Each number is 128 + 24 x the weight over its row's rms, rounded and kept within 0 to 255. Layers, rows and columns count from 0. Numbers have three digits each. The size before them is the row's rms in percent of the matrix's.

# layer 2 attention query, 512x512, rms 0.0677, rows 152-255, columns 448-479
107:120170200109131135151116128134134133139123106159097142193136124114132134155165143121104103112146
112:116117125124156137141125125200131160185174159104121088167127104114091140126111120134108114110127
113:128102155113129137148108129141101136158115146095133102092126123126100106166125147171154137143102
119:141125122136120107120105082119186101136153155084181114122103150153120095123084079161095136115103
124:111153152129128140197136112070102189124136148139100110114100144110132116111118141098170110099133
114:169097167135147120118093115088071187115099103153128159126120154127124127094117180108107148131096
108:109111122107135073116119139133107117095104137126113101136163156109156123130113128102153095137124
112:134143144115082168105120126133150152135104159158134111144125123120120133128078106151118097167095
089:143135141156125086097157163090153132127091100123157116157165124124089132164109095134093075075134
088:120128101169131087122128086112149166111148120121128120109162161157164153125141118190121115103140
099:123154113131151142094157134137127134135116088131113112159138104142147119148103095153094127161162
100:123159128109151134103164148083119126125140121133145126132113107111176103066184146088130169113076
094:132117087124135102111120158131100158118105120097118129109132158153149082138099141163109122142127
097:139142159115125135173092122158118189123126169128095155105178095144119139072120136138144132131161
102:131121162119184156150168143115120130105118135153088124090157087133130153134121184102128169112127
095:097120099096117125135096145109078139107138110137165156119122128137140193107141173129143120101112
092:119100095180147152138138115136144058127144144135171106113137131124114140128141136113132121141136
109:172115108132105109116157141120136138124133122111133123134112153116098099107141138142122118137121
102:113138122098087076106131132134145084124124140078110155137138120139092130088168128153101109141168
098:111130128156128148148149095143128153154120085122108124130167166130079119127150133133112116136153
107:075119172089094128108140169093150080104070141117102123143100119078114137153131113119113077153166
107:084117130149130153163152145152137071098128116147107127138115118133111153136133138169142145151106
109:131134126123117115099146111103132108121120090108170096076105138126145135160112104156082150121148
104:120178150129160084155139168160087103101188155152091133117114113132133146148137168133076100136143
106:168133077112129139168127136125106138139130138154090129122060109132109135093115125158145115121108
109:087121124076095111113127122112135114110136126110104126122139117111184144164072141111119133131111
110:126116135156119135137119116073074152134119117117113154083127157155184121121133112112164087104113
108:162131109159153135149120161080129071142140080117099160143095122134142089131087123101139119127137
106:144071086104114144156085166110149158139179126140142127130114129134124149119111127164124107134140
109:164122122138118140186159129106108146145104121149138102161157132163119119115103119095111129134097
113:130129090162173097173112102138115104142170131121162149123159111109140091088124143126072145148116
115:168133114074127142160096143116171196131122153127140103128110140106110133130128132156101164113129
113:142141111109112147111140146118100137162095127136142132125114162149111123142106130139151085089111
113:126138099150154112100136128114124145179115143136155167127068087134135139069121148086143095127156
106:138186121088167119132121099147138169154094120182119139078130162148138128095148125113121123079135
112:109134088119149137136139107148080100080124174162176134135124157130111144118127119117102168105140
118:118111113133111163131147146180119147131116139152111161136100118157088115111101117111134153118106
112:152154108129112114108110163110134199159130135086098161120142121101141152142138097132087117078125
110:105156133153138138120137105151074130127096129141183123115142169109121173119116125140125140127121
115:164119151124105130145089141081157147097128113130124121146094099153122141134074090176130134114119
085:111147110128152100106094127161157122159120089119079146117123160183124133133144129167137135138124
080:123110111095118123123133155134135109166125164128175096111118156144094135115139133137152148127116
088:145121111107114123137147138127101150118120141089149126072115089148078133129137141118109110118125
075:127143162152148111139109117125108155145111124114132141133089109117119132151138128104191106120146
083:104114197142082154138176173105130147142154109112130110079166117141155147133104135132148133174115
092:109085123151144089132089128161110136166130131119129123154122127146117103140129144071118163160099
088:103114083103129107145114147142147098119092107115094129169125134088133149125122097195126128095098
086:131189088103139162121145135088121157129128157145111142133173098122143146154128092179121104130150
088:123161083130138103117143074116172098129126172104185157125140138146123101144132150153125119151194
091:111120127131106114120154100107119154154121114111138136108165117111101119114096144137142155144093
094:136148122075136103155122119131118122137145169101107106132102124126169100128128126127146109102139
093:145158143121098109135120136101121146126090154149161110147108115153135135107132162130095095148100
100:125116143085136126155124126102136160087128091126124108102108151076132117094135153145141152120082
094:116156116138130122128139110129109102142139123080150113129077114150146125138164111163123137124095
109:124147129108169099133138114143121100152171161098160101119143143090126126145167108149119134129156
103:116109137096132119135126088120162126127149173113134123157113108130100128151107131148114133150124
098:095146161159128097133128108140144120131165136085113175066115144143098093142115091096109098177119
099:145143114136085097142142115108112087126130130142143151094146132137052119134181152131091089162104
098:128123128130116134132136140100113111066054138144113121105118126153143136136114131193138084133119
102:118144097129144151113126092085149103092107143094103145150143143107167114136067070105094118085104
103:123090124128167123141101137136134087096153136114103140131095092115096106112135146116163136140141
099:117133151130130121118138182177179117125117149125111099153147136104124135154111124094105123116134
110:100097119123126143100110092130149125134168101124169164148131134127121104080130125135171075115091
099:149110157143111164153107120142119121116152171119131123117135158166128124135136095163124155088143
105:152134124139116151148124137096157143131107126117123172119099111141140131118091116117145117118130
103:118071090159129163088140118110122093107143092096109125149137155134091126118125183150122144158170
095:138133144132082146104105136170080152147159119123170146141117114105117094149131090150148139099116
104:106110109149153124137166112137149118136112119113078097156115157076161123157179077112116130140138
100:131147124175138137127118177148118103140088126120146131113152157147111143088181104105196130120126
098:122125110130140128131091140117124115163127106123105146101153113166151125158122143135160165133154
103:113078108141158118129139100089105167131151146124123128130111143101149133090129122150132107120125
108:155120114098149078154117147133104077185152097150110148095152130113133141073095158090152113145099
084:109147099099124149104119148128149152158128135134081152135116109162121156108140114125151141165147
081:118134143134101162144129133118121148082123109136176118125145088103086120131152113084101110137046
084:142119136153129139159154125126112113127129130143162162146139135133089116108064160128120110109127
080:151159123071096119096159152128118146076126149073129168146113142136133149115138154105140087130147
082:121105178130092133080087171163102124160125114151105126117101132132116120165101169129176131124116
084:123117153106115102147127169111136100120157167132127152135143117118141159105168095098128126113124
092:112134126140095102124130116126124115080138128095175156121150123144093108096159126146105116083150
088:119101065075098077084181163124121141149069112140114133127089152137176150123089090115151128151138
098:157117127119155149169113108109138121083192133093113118062130139087139144128129118141160158156164
087:086130089125104122125128140147126144126119124143126111112108125115116169121157188151115178103119
094:141105158155103146165159126112117143098157126162095092144132138112139113134140099080136147150151
092:104124116079160139166128146112099109115110158122141137130140122147073163114164105130117153194110
098:113110099061172128142163125148078134133120142173123102135137131136101081144136150123107162153160
097:164116145176135125146130130107161085107140173185135154108130143107157156104160099104143149120113
099:117131105125102194141109080067081126147152134130147133097110112116149130096123154138141116162131
101:105086136143139124132136116104104208138131128123128134130133099070140106147143155098131090112093
099:157118118102152141123109126069132142100116110099113090115128138092103167108104107079130114135103
090:107144102139138170145140126135144131070122128096072114113164153136134177155110100138114133102125
105:160095123126104174093104136136134135191114107127160152128107135097127117104117138081066088132125
099:161158113122104134130098158158113155106133127099063139124141148120115125155137109140141172130120
101:110105172129120130140114106087114076133142133132127094106111141172144113142125152151138099133154
100:093110164143118129121112141113162148143128109095110155137125124088177109185119162116112129115156
103:120171135099157199175150164104087143097152090147111119109139112126115104130153185138141150166131
103:105092124194114109146151097132127110149109110133154136109139138099136090133095148133135116148115
104:139120092151132158147115131147055143140107122117138114143146103128090129096118142130095087116137
102:155134099093111127093123149118113137145136185134127132129130144053142142115124153091130115161141
104:126137170116143140120126126111102148153121120139167109149137150140055111151119142163117104141131
104:134130166144140086135105082120152118132179106145109157104156167095083153086121125147117140175180
109:126108095148098104171086145082107163140106133093128129107062136143107088123108160069153142104140
109:120109121161089145060100094099139123122199191091113087136165116123109140128132129105109148134163
103:183136130173120098128156152182131139087108117112130100116162122073123119126130166101126141113128
105:141163108150108104188121153119140137131135142110148109115115134155136103107180181115169137105128
# layer 2 attention key, 512x512, rms 0.0686, rows 152-255, columns 448-479
105:122109173116124134147126135138099126129102090152149151162137110115135152133142177128103145114140
111:132153130143086109106156090153130132115143177143169136123112172100111164127113121140109129120145
115:112112115108106108184091147120125133134134116131113162136079174136152117111097110120140109111098
113:108126128128131128166144123105161141122113137121155117111104147129182130151104160142132150127097
130:149163128100106119120150145157136084170132098093145160085159153182117091113108131079112104093161
108:105096122126124094102145063185068059134085094065127129131160145138158121099138122124151131097120
108:117077056146156132138124147159116120148131152134113121108167148133120111121121123160066160100125
108:106113114115084153135116157146134140097130099117149101145129147109114096144119123133143114159120
092:087135154113107156090152115145128150132083107122086106164146129118109161135142109116109109129162
086:111109122136092109095104177167158109129124115114137126123150137108132131132100157115151129142142
089:097140097096129131150134115118138100137117128125110129127118091111119147152106091126134131103140
088:100152126124149117121105157141106140139111128152138108138114145140132111076132107089127144085146
087:140139175108137080117112178137075113117126125151147130144160155134156124152128147114157130089117
101:133198151125106143105177126142126152100090142174091108125131100123135133149133070152134128110145
092:133150136113125096110099125126139152160103177153102092141115148137140141131159145130120146142122
095:105106135136097108116114138161120108125108150125087132121112143142098097120152109119134118108147
097:154111140136139147117144141123111131160186125091116136145121154095129113114172131092134106135118
106:114116145108138136111161147149114148115083112135096130140122112162144083172193116132150148190103
101:134116121144104084061104126143124113114124138059125117123157110125143125141164143125127086097122
095:116127123130153127162191107166150124118201135090111113113132162093107132140166135118183128138161
104:169113100171166116111115106093149126124137102127153138091105140128152107155073126106128130156166
098:127149116134133108129135144139131140139166173131106145106130160119100175129112145137173143119116
106:131145113124168159167147112120131141146136178179164114135072184134103121124146117108132143103103
101:128120191133084144138167107131124121174123106120140145109143099150117143130142125142124187126137
106:113123129102119169095111146150166076097128122148096156085155138133109141088084112145151112195151
109:118101077139128130154111138130127149120113102141145116164125110151165138139110128108122149130139
109:133157108138134155135123108077130145129137087101074060122152094119149145135147117125165120155101
110:104141137115119168128091148107128145162126122129123141150095157159186138146089124096164128119136
103:148118143129105169155104092138143105119124167126141145064165127183160132091159183063113154167164
107:127089145154095142164113154090168099186162098125128106130134134137136109117106165118142150126138
110:133094125163164151102154124126100086119118164072122155122165123125118134130145160124127108157162
109:162164111062150114120162106095137132085126134082119115132117150110140126157135146143141128153136
112:151136098141130127129143142140138143143119138132174103160117128127142119117157106128075099118169
112:157111145130135094115066099073157093113205125116133092169069095133171114138158168147102120118130
110:137128083083142118149134134122100138160149126147161142127172111122110129145112136133119107138137
108:137142136130126159131084116155144153154123175151079114125104088131141119171126127147149137123132
114:160140128099114132162127132109106076072133132146126110126110134146143119074151091124129132118093
113:112112113173158115150107122096167138130169148133091157106146116123156125113105142118098114152174
104:172122090142093137104170122141085148170118151139167130131152142102127154104140158109101136157088
117:159120140103112120102117099140112112113146163098122118145119146118118139101097122155140133095099
091:120124138093115098131126126137156151179170148119142109119119121071161132139104127109137113098079
086:154155147120125152116117187142136072153139132111123131104107099170149107126118116088115095171128
083:097145126118137140106122094061133123079108159131116128160117098118144129139141122132139143145098
081:175107127071143153124110130134150176081178109095102111133155138120166145142113133097109120088169
089:183115067130153159164143129163131147124138117090137085129156121130128159097155108126099149090126
090:145109134143102123125167088122091134134181136107113127113149138123129110154160141170115110105081
088:126126101118144171114136116083127178132135116136137144089150101150150113166160089113155130146135
083:092150132147128135098076105137108095109104118154112133152091057114142123102119129156111092120137
088:126124160141145145129125157115112093167078145167098114099125135142118160162143157114154107126117
092:144120123133135069122137169129101131119103117114143119156113158148150127145096137131110151143124
092:142123142134131130119160137112136133128142161110119164089160129157128137134129137107172131093129
096:109112119180116089104148145151148130145124127127155166126121085135114154108144119108173096114144
103:095160151127122154130133157119158106156119148141121105094131144090168158119102132138132112118126
107:118155081180155108142162135098113126085142097115136130126139110137150099145132126107156135143134
106:159104140137137099141139152085162145103147142141100119114178097102116124154176102188135158117136
107:145117155106143176084105119131095143143119169130143121143147142167140165142132140115125129140136
106:106078119121132102098111164154164117110135149099134151148138161087106121170128088115116134107108
098:119149120149123103140148133125163129138129113106095129126124121145120102122138143122145134107121
102:153100140105114115155114102131102116119150131138145107091108114153128144124155157156149095162120
110:127127165164146173123114102125116084087131147119099120119111090134116095113080107110098144095146
111:120077120121108112087143167154117139078129117176108141104138099107106151106165171084155136099152
109:114097143113131094154137110161111131158081161111107117149136118137101125135109174107165128134123
101:102076141136143129147155127109151090129134130131137139121132124145087105129131165152169123117136
103:155090147184109162123103122095146122101118097125092132112133146134145078133153104118173115142159
106:124097092106138163136111142128135155071105109114176108136141135168142151116128100106168108114141
100:118079137142117081142184091114085145125100104096095099125128115133114156179132160176132143156129
104:137150091121131138151137126088125133127167140134107169140156083131118156131162107133145096090114
102:098137095127125115155159085139129119118157145121090110122112095093173122146120136096155157105094
104:156097118143121134146164135133142140125105145145142131149144138162157171083126108086115136178130
106:143087148155138107116141107112147111149092136124162130103106131122139123135143135166132080158156
104:124103140140171131088141054136119135162109153142079099099130155118134149139135144077131112130124
103:152162108075136107161091151144105116167096088150080116104104166111168119119121138110128126121137
081:110091146126124082159124138131138096136144143129102135101097111138125135128144147154119131116121
088:106135150146094157143151152130118121177090186127160104186154111153141126139173153133105112121101
083:122128159083143153121098112099151112085166149089123112104163135112108150169110115135141122085081
080:156119117127158127155110106122159132102141131152097087093103114121159112153136132123141111136152
088:136137119146139143121166092164157132083142093094126097134154120147126123130113150118149181119142
082:138100141100148122093097081120148099117182161159115113134150136149142129110141108167156134138164
089:125167104105181145147141096127115129137130122153078129084137149106121138156155127133134109119108
092:154098136129130084155086153117117140130116128120141119150166143159143148063124142136090095117093
103:106127133148114147150144166177108097129121123118099137164139142155092100107136149110129106110120
094:110141115143137127205130111139172141117148118086176156107159137122096175124150114143154101133127
096:082187173134139132144105122112119100128138151136142112113114104110141112138167112125150092126122
092:125170190090154147142111129147146101144083121123157137112134077133126123146129161131182121169121
105:112184137135146127118146157128112131129109158118109159127107107132102144140104086105155094139110
102:084106148177109139156147135166124117108137124132122154130128112147138121121163160153097125113132
107:139109111174126119107116118147149104091153119141150114147134108111103118109145114124115122158119
099:136105144136124096130159145109096138095129137101122137173123094151156098130143171151089110143097
109:127128137147137159152150107139196120105139135141082099122124125133154177134170108143158147129128
112:142106121142146089125115172109124185104108137131110128118121153119133108150128132110111135121094
109:128120131112099121140118140110146168111112119126107143117126126097155137132134118113117112146145
108:117099109135170143106156183115144163110129153114141118109134116084135168150161127123156166189150
107:112156134127126162118124167097132120116099141148107066110111094132075074152114173147104126188139
113:100117122112163126139145090119097125098121122110137136135083138108135149149122162108130118139126
107:154132106114160140099115167128125120108150137110119146098128150156136105092134167127109138153109
103:080077107156123101105159093153130123126110135141109142109172186104126110172133168102116132093111
097:145106181128128127104103123118114140113081105086089155124107155107171118145138095106117137109133
107:114124157099094126101130131117095117131124131114134107137143164138116116128154120109100121169142
110:092171119114161130152136117160098114172132055119156097172154101134128117120112187105160100180140
098:145126147144157110137103112134118102167140133149143146171103165114104110096152155143128103135138
106:144167153107112158097071123153126119088086132169128174089124098135131125114156165097161133124159
116:098140163164086158124134155151164137098136158121143102140072134097110126084121114091087112126145
105:106147108156133150080105184107131131134077121128116144128125132103138124141143137119156109120162
103:134151092172154108117155137122090171125129144108102132084128119116104108095165137161122173075134
# layer 2 attention value, 512x512, rms 0.0719, rows 128-229, columns 448-479
094:128100109123123111115124150138125163134131103119124152149135131125115128108145118133118131147135
089:141114136134138130143114070138100103124122103111129068136155124113142131108093163137174131155092
098:141081138118137105107137131108114080107170116099123145103199123125121187119113106166079124131156
101:146161135172107171125100178128144179111139152150138152094130126149154110146101128119142145084171
094:116160098131096114128124123118108110099125131108178100117150116137156138109134160135163127165119
105:118159140148148142143138096094185177113110125126157154130085090150171150123115158074134146145136
097:117114146086133117159145125148106173195132138110143098133109161122126116125109107152160123106144
092:102104127112106102162129145131129100129122109161175135100099099146164141124136143156125123142124
096:117168146162106106147131144102154128124165148163119112134112130151102104110152135105130119094126
097:125152107119142120131138118173138105110159093123125089108150092157116126131134156142114129130118
092:101130113138134156116103178111094154103124122089126120076151124102143106187139126137118109099118
096:147099082221167112120154142090136141111129153139124144115142155105153130163118160116114184140147
094:141133135124118116108169110092091139061110133105145136120122147143124138145114102112122118073128
096:106143131087123142155129128134128118114140090148135137141120101110150139104129141126142086143125
087:127111169171126125146153153114118117166113143128160080101107170099158178153123133138064103143144
103:140154106133160126134115147114146151102129189113115093122121125128147131093165122131138161093105
099:192126140137141126134129126141107140133146136131102150135065123082128117113146116154159164109151
090:093179132110126139120125113108100181173120115088112091140120143138218113161077115128135092171113
092:153094143113109135075101147144147139120149142111126125195127115156127096152129114104144102110113
095:094144130156098129092085192105108140170120131132142134111112133130164155121102107149139140121128
095:111117135091118126133145112047109090104096164121085131110129116142120112126176114105121113155127
097:092156153170158128170110146087128145121122139157132087136090102150139111072151107105156107104105
099:103175129142096152116132144086136181137127136134074145131148155118135107152133137165176116103095
095:115150163151160160176126098159128142142106124123071136122173117120098118161143111099119158131173
093:168101108116106143136119149116164067113153172083111140141169125133121128120106130109119132138112
098:136112162112088152121125156124140153151125136095189091113127117130139169132124127152111139158110
094:169136106122124139167136101118151146123123130157142136111111147145132129132135095126120113132176
098:109164156175148124118091127126138138192134139158130184128134096141155121121150098114176097125133
094:134148179151135126139127115099098106104166160177163128154159117151145118132145116117120090105096
094:079163104130141162108109129101122116096124131119110128167098158123125159113100119166138119103112
093:130095138132118170106171143136129114124147137187123130115127175123166161126178100116107145095114
096:144169170090094119136144143121120129145113159128195120133138145104115159133110129126121145171143
094:086120131155148101107091131140172158105138153104110152149137120122188128136109096149102155128100
096:132148123114115137125109098141115125116120118135118138084154130095143158147121163111078147117133
093:098108124094099131131182148134121124193176086132154114156100158126104136127124112110097139126093
098:145108116123159138142128151132171115068128098141108135162130145141141075126138049130125125159124
096:127111167092155105140130119108118131148120113132109126135143118117169139136126098160181143128110
099:163136147119108085094124137094124101132113107154102154118123140104076170148144132128123129153150
095:124150140142119148088071156149071146112128112122078156164118112112106129137137126131172164141162
102:112117106124136129116131118151112123155113087141118140149139144131074124070085121124109147135103
094:167144143161165137159124135059095134136136135120138105119109154128100166139072173137134107128090
094:118144163104154116144104145104110142130151095146119097180133185097133136113115117156086123114147
099:133102117187167114083134141123151133140130162125151100130123145087174118114131153118145154117122
092:152144134172159138176161170117134095156108174116106110130116143121123127136097142131146097127125
098:139167131132152129175176137126126138114101112123157110148094168102135123103106120165133096144105
093:143131177097145120084117118146114118093117094091101145100122120126123099131150144145114151100107
090:127065121140118139164124116122170091128142127127106105115150124123090115145132108121127088137149
099:137120122150109174152107108129111130116155156139094144053151170187169087123129133121141148149083
089:153107059116154110100149198097129162170129112117100120121157119138123141142088158094116141127179
094:156144124148118136137147098141137116131124149116122124119103101121122114134124093096129148165127
096:131108155100113044117095135116157176131152154128163166149109105091110136135089110133129134152117
090:123153164091127120084104165135144147159133123105174126113100117094057089135157129114163139155162
102:131111109078112120129113098087125151166133102112088147084103123161104175130152155146146163132128
092:104133134127128118120066123121092133155117132111118083104105149132140122098148101157166122122124
092:113111144127122081131158125177174138148110137090190101123110118109102129133117134102150145132098
093:144132146158103133107147065091180170123132092140131084099132169160128135110128123169147150083106
091:104124133135102136125108116106144141124109117116162122121137151106132148143132112147110128087128
098:139140141107181100161131118104111126109142118112149089172127119112112168128112121155104109071159
094:182100130107127160177128143123140108142151117098135116157109140068123130132137139099111132141121
095:113117082133147128125108093085078098153169115150139183185135144144123129125140117116161125118157
094:118145138115146159079131083142146174093139066171128165119124108110062128117098120165117145084086
107:156144087166169130106128154144134190120111138103103099101155128130142182110101152122110157136192
095:134133153123138150136112132134123100084109120109136089133132136152126121108092109147141113114108
095:112140129120134165155140125121146147144156112139159104121113166153118096136112133132167074154077
103:103158145149153128131183167163093131150112097102131126110152141094142145114166083130144105096141
093:125145168112098157148113178127173107126152133096145123128153138109148171135106094173130117129095
100:109085130103169118094117125124152112102084141110100137106131127123170075100086110109126175114118
094:169133204129131133142130133115117143102153095105166165098139123120129119155132124142092157101156
100:108112147119107152143089163126129129140101128144123117134133125103121112139145121088154115138114
100:096112123110128170141175126096133130143154093177119135159133121145138099120144105123146128126127
094:147115115154109107151110094113123149133155103088148111122149100127161101158091121090124150153164
098:113119116123138088128157128154141117182111072147169087131135154140142104132092169124141099113133
098:139098073095099094176132121147123106157133159130130126091130107135094117139142144135147090132117
102:142088154129145134105135122092135102114152190093132101116136124156126122183100117142158179095096
098:156137108121103142147131111130123136154139125126128148129146111131125128123123094160138135150104
101:108171120149084142114095108104144124133163136102131141101108141135133132116188093103105084117140
098:167046142148108159135152104175094087123142126119127124157143128118141104128083110123176175177147
103:152130121117134147115107142157154135155110143139109114210138136132130112143163179128143138100109
094:162151137127185135106132105066090111127125107114134123105114127099086089112125102140137118133142
099:172114108107164110143158112128108137084140142115124113160101165156178149144104135132117090111074
095:110107114160131133140125085116153175110131116130112145130089149085090101166089112149106114136145
098:135103107153167093132087121122118136079139114121144079147163153153147116089153128169143144136107
096:086125068123099136096157131149127154126171113130116099140107149105147116116135137123117131172137
101:128112123133099119139142114123133132163136102150107119113110122129084126142149144126144143155141
098:112097150154135145180130123144120091137122121142121102134120150124128146112091148170137119132145
098:095127065170098096140139071073099097091124138093157137113094128141129115143174134139090116102133
096:132125182119147147140146130080124100111150153166131104103159118093169156154122146135126111122109
095:110144106105108090128152114107116115114169101084136129144125130128160171165134124120092131136100
092:110116149149123146109138143140130078132161154141130150116083130117112127131115158044122135138152
096:145193160159142116156147090166181105135140139115109129114120142140141122113146104121111159148129
093:146159123099134144093141140140103106150141155123149147147134115185113205103121127135122124125122
092:119164099118105127131174114141155117139143189129101111105127168152140132134163143111143092124153
095:096169179122115124139114139106073118134097175098132153114121139154146160158142114134152122106118
094:106092156076075157140114101147101150079150123118156121138143123094130120114154139147086080152098
101:166128117136145130126139154161147129140149105159126087115125115118114109160110142106160151139106
096:085090139166109128095078145174182116123133123127106161123161141143096069123120145162144152171101
097:087124123128133086098127113164123142143095166133108114173119160119137173107113104106121117118135
098:121129123162137107106085092123112133156108102110110154118134136135114101112140145118119123134128
092:110093143142119163158131140131147109128149088155172115135137120124121123117155109085163093164149
095:122139109104108118153130167100116118105146114107116151144136107131114094086170108132147102119133
097:130117093122129127090116155163101114109139104109163138141167145108115063130134149157140147085142
099:092111147097089137098103131122160087148097101105088096156131135105131122125141093133148130119134
# layer 2 attention output (transposed), 512x512, rms 0.0679, rows 128-228, columns 448-479
089:138166120128107172105154100101147143119129151111109140115091133129145111137118129091140133156110
095:141134118130129147143138131098126118135158135119160165140134137174123154147119106138120109083133
095:140144144173138161107114140127167127111113107133124116124095187151131092107081128106148155122115
091:066122104059134055134182137119130155088101108112109132130127111128123139103155150121133118134149
089:074132142126178132154118127152126162141162120151113131123147156129106118127154143109137104116129
095:147156089144160113170165161130070105128122146122088117139153198110143104153145134135170121069125
092:128109132118137098110125121111104091118154110129146148121103120137100118157092107111140144173069
094:089125135142137122085144117112144159136143161103113135110141157073105148127145103097121151091096
095:114133143110144181098143104129097112111129178113114110145150133090173144144149165125152102149156
095:116105129151112102148138101097065153131090174135160131119127170089124114123113140140136134144155
090:126130123108112101118150111128169111114119128176128143172116124106119128089136169128139155091132
094:116125086101103140156142117148130141117123139157129077140132116119156109097197088113167142088124
095:132114127108149148127109120163129120118149148118109086129137122122119129093115114116130126128109
093:164136130151135106175123143098155148156148138123093073162142142096134163138128089153103149144143
091:145138110123179106118119109159150150098132079141096109091161112085137081117102112114162160127157
101:106147144153111123148144106087100145143128105162153159119145146102163140122109170148116125110156
091:100113110146074176134147084099098143150104115141112096118114146163123175151127164129146102118155
091:130127104119100134089150093149168101114170152121093154112117101113118131146092127183129170145079
092:086149167133136129148140151129100078096134100147098117063129128070138195078104147150142170162137
090:135124096118143061171114103123160150112162105159144159160157107109082124140143182129129109143119
095:108161175104142088091112119158141130104156141151138067163126098103118088130077082160159059147129
087:165096154085101147092111105144171135144161149153109160173133157107134131181112116172110136109129
093:111136139096176149131117138124136074120121129173139116133118125137129132106147117132160107166159
090:152149118100081120110130148141122153155137110139166108128068119158148122094107143143075142146099
091:124162127175137101129148128149134151135092095112143164127144126118135077148126130104108146098115
096:120100127112112098109135130138135096099117113145148156105116116136152153130091109098165106113146
096:123134129136146083123142111102162125131143159136143091146169129090121165153126163128144150126118
092:127072091087117127173162178087146169099117092162122108127136130093113164143152136135074142145144
091:112114102082133145139146131149150141154089118081095079104114125150093155121088114147171108174152
089:129106127112120127138169132117127134136124154133149150130143083157116104146121090145139170119114
094:133086140123123103171130115111139136141125105106134133115168090122113161120131158132174094147134
091:107093097162131120126109134131112108162147086133151071107113097143116103115130175163171169146138
094:137124123108118155161169121093128111139127116157143119112113143137066115096105151120112099101129
097:107102099159155159117128134091139149099125147127144111106141131154128155119173101126179096094123
095:127125130157142151126088151088141115074114174086134124152174086150126112124114123095133122111152
100:060100165106136142127148146126066119121154134114134119106113144100079148163130155118085141101142
099:121146113153155139111131126102100120104146088123168127131082147166149116122140152119102106168135
094:099138137167179150116102138164126147088123137130166117157122092147172126111083113144141126139113
094:093098147122133146166155165139138133106136104132172149107149147114117081135125104104121102099121
097:167139132129146104128148157116125140138108142101118144132133091096138100148148115138093087124090
092:085090123125079129130104171142131135134121095102120152106143119135135098097187136128151125123179
092:093149079127120145145133130153096146137109134115168112106119121110137114139153152108151129137141
093:146140132096069162146078102119080115123136101172146155086109147181089123108136103135135135136088
093:118099123124092132140153069102156132107147118123157112100147108143165113155125132149153163170121
090:145113139150119121098099147089106146127129159140143140131155086123158145134125121083144184130117
095:114128112142112121122102121123143128135104141105180149169158126105077140127107108138089117142130
090:103171133136169125149148110150092112141130136083134121094110136094153155114138108130116127110116
094:139121189125114099158150122127178080137077101130153095190081140135094140110129140140145101150135
091:117134133135104140141141101182169098134132126100175127159114128128083145134080103174120138176096
090:113124142162150168099092104118166131125089091079127147101127197142126154112085131149122113109121
092:107134091123131149132161081119082111109120113101123074094113113141120157138180132145125145135113
094:124143071125126147116146120155077130077130143151101115085191100095150133171110121138103087144115
094:132118074123147158133125149165101074092157143135182073124127108093146088137121117100108128146131
091:111108151097086112158165125123184141088131130173093121122153138130117142123111114101094072160125
092:147153112170148126113148111114131151118126143184113183134156175135147095104124110148133136132133
092:189149101151136096166123149148090126174093147124136142133072100070112137133162150121152144129182
093:160127117122146134122150119122101098148178143114121131126117150132132087125146192129116097140144
097:136135132139120164126143159096119103125136112130097134089075155135137090119093139100148136177099
096:101165123140130142127126159111109140142141162143156158157149143149144134102082131109078118099112
087:145120102134091097156158167149156152095113142087102123113111094102133126097153143148111166108128
097:117167087131147100118146144095133110137121170111136085114151142120166109130131179096109112150215
101:105157112138110134156135111049102135166135149161131128118157135143188154122167144130147119153082
093:122148112159137122102138088109150155139165103109100159138133122128115118134202094115107155118113
094:090154108132115136143180155154125093145103157147154122154124088118102132154115151128129124135165
098:122095175128139128120102141168089093114104124140127138177144126163101125125104117135146123122081
093:095092135101144118100138156158087108127111132161125114165106104123139116131135162122136140145160
092:143132148097133141149112140128040151136078167122098093117154105164111177117122100115158100149132
093:121124147159129136146116138112125123114116121131132097152096132095123105144117144095125115122159
092:165156098159180136102139127117102117144123129144163140137127149142117100144141118143124155086143
086:117101126156105135156111097132141090145146152127157114109078136151138154116169134146138127109123
090:151110119119128205115110155086137103151121138143071097132091152139117132185156113130136138111118
096:124129148156142141108126099131148103099164151117085109138171136124123142096137061133170130118125
094:143131167131121113126174104098116112110139116123147125131147104152127118107147166111111124138108
092:079124130116147137138119130127124128162145136136119132121128049145114123108111110145119119194124
092:134129129115101165145120135104147144123105115126092168138092133149124115114107159147096128143109
092:112127131136167140104142122136119174122116101150125111152143151104102131160080128130146104133109
093:107169126111128123128130115118178152135150088142107127157126105091141128135100153068131155133139
093:109128115178181133155138112125134131129095124138116155115111132125118111122081100127173157184128
093:103086117140078131129141136116123138125136119141143131140139127154160159091165166133135136103160
094:150134148140093082106112136150156091164180149105078165136133115148101120105121120131138172142127
092:165144128119131081144090166142088113117103146149133127166117131151153140106122140142105112121107
092:100148131143096157102141088113103096102141127113073143088139141106119133145138125077153155123132
091:148165146107121092184135125106125119153125150117091127117116156090139133143164127104178127104139
092:115086150114134129132077130109110157113123121123068140106099161105152121168144095106108080147122
093:093164090129123088088141142118076167170122203123111172146149145132116152137167097139108129129115
094:150128141149133118090136145158171116157115119131128115141152154107102142125110134118116118115119
097:130126067169130127134129141150136128167132149145086124119093132193158109139172115116114108118119
100:160122089115121155118179140131117103138149132126105147098125151138116149094137110110110129113099
088:160102102075152136142139154145135111107088114108145162114153130156149113157143102123155183137154
089:072119113095106115080124172151142114095076128139160154164153117121112128145108127119147112108137
091:119129090103093102145137172136176115121119140084075179124103175119127122130129160103120161168069
095:146125166132121128125073132079163143126098112111161146167116108114163117130124085097124142113101
097:180121084143122140099157150153152145128118123147142142159119098129110119166145181170129126140139
093:195120123113145185126174126155171141154142102106144126120094125134127114128133154139126136085134
095:111165140161113124125121119139165140133106141108109145148106115109151113094131112106140137136140
092:112153119104103106113163108106065137109125095115130116121141136082130146148130106161126128152135
094:128150104114114127160114138112150118123171124133163103111102115152158140140144141144156145112107
093:158149125163149146173123116094112159090106134130108102098140148132125103152117098102156143135153
093:130141105123153181129147130129125099157155097093076117130124177127131149145134170145115126110170
094:165123117119121161138144125137117144158139101129139071098058110135109159089079122136113122133150
096:116168123096095112091184112117183139135152126126124114116180141116158143109069124111115132102158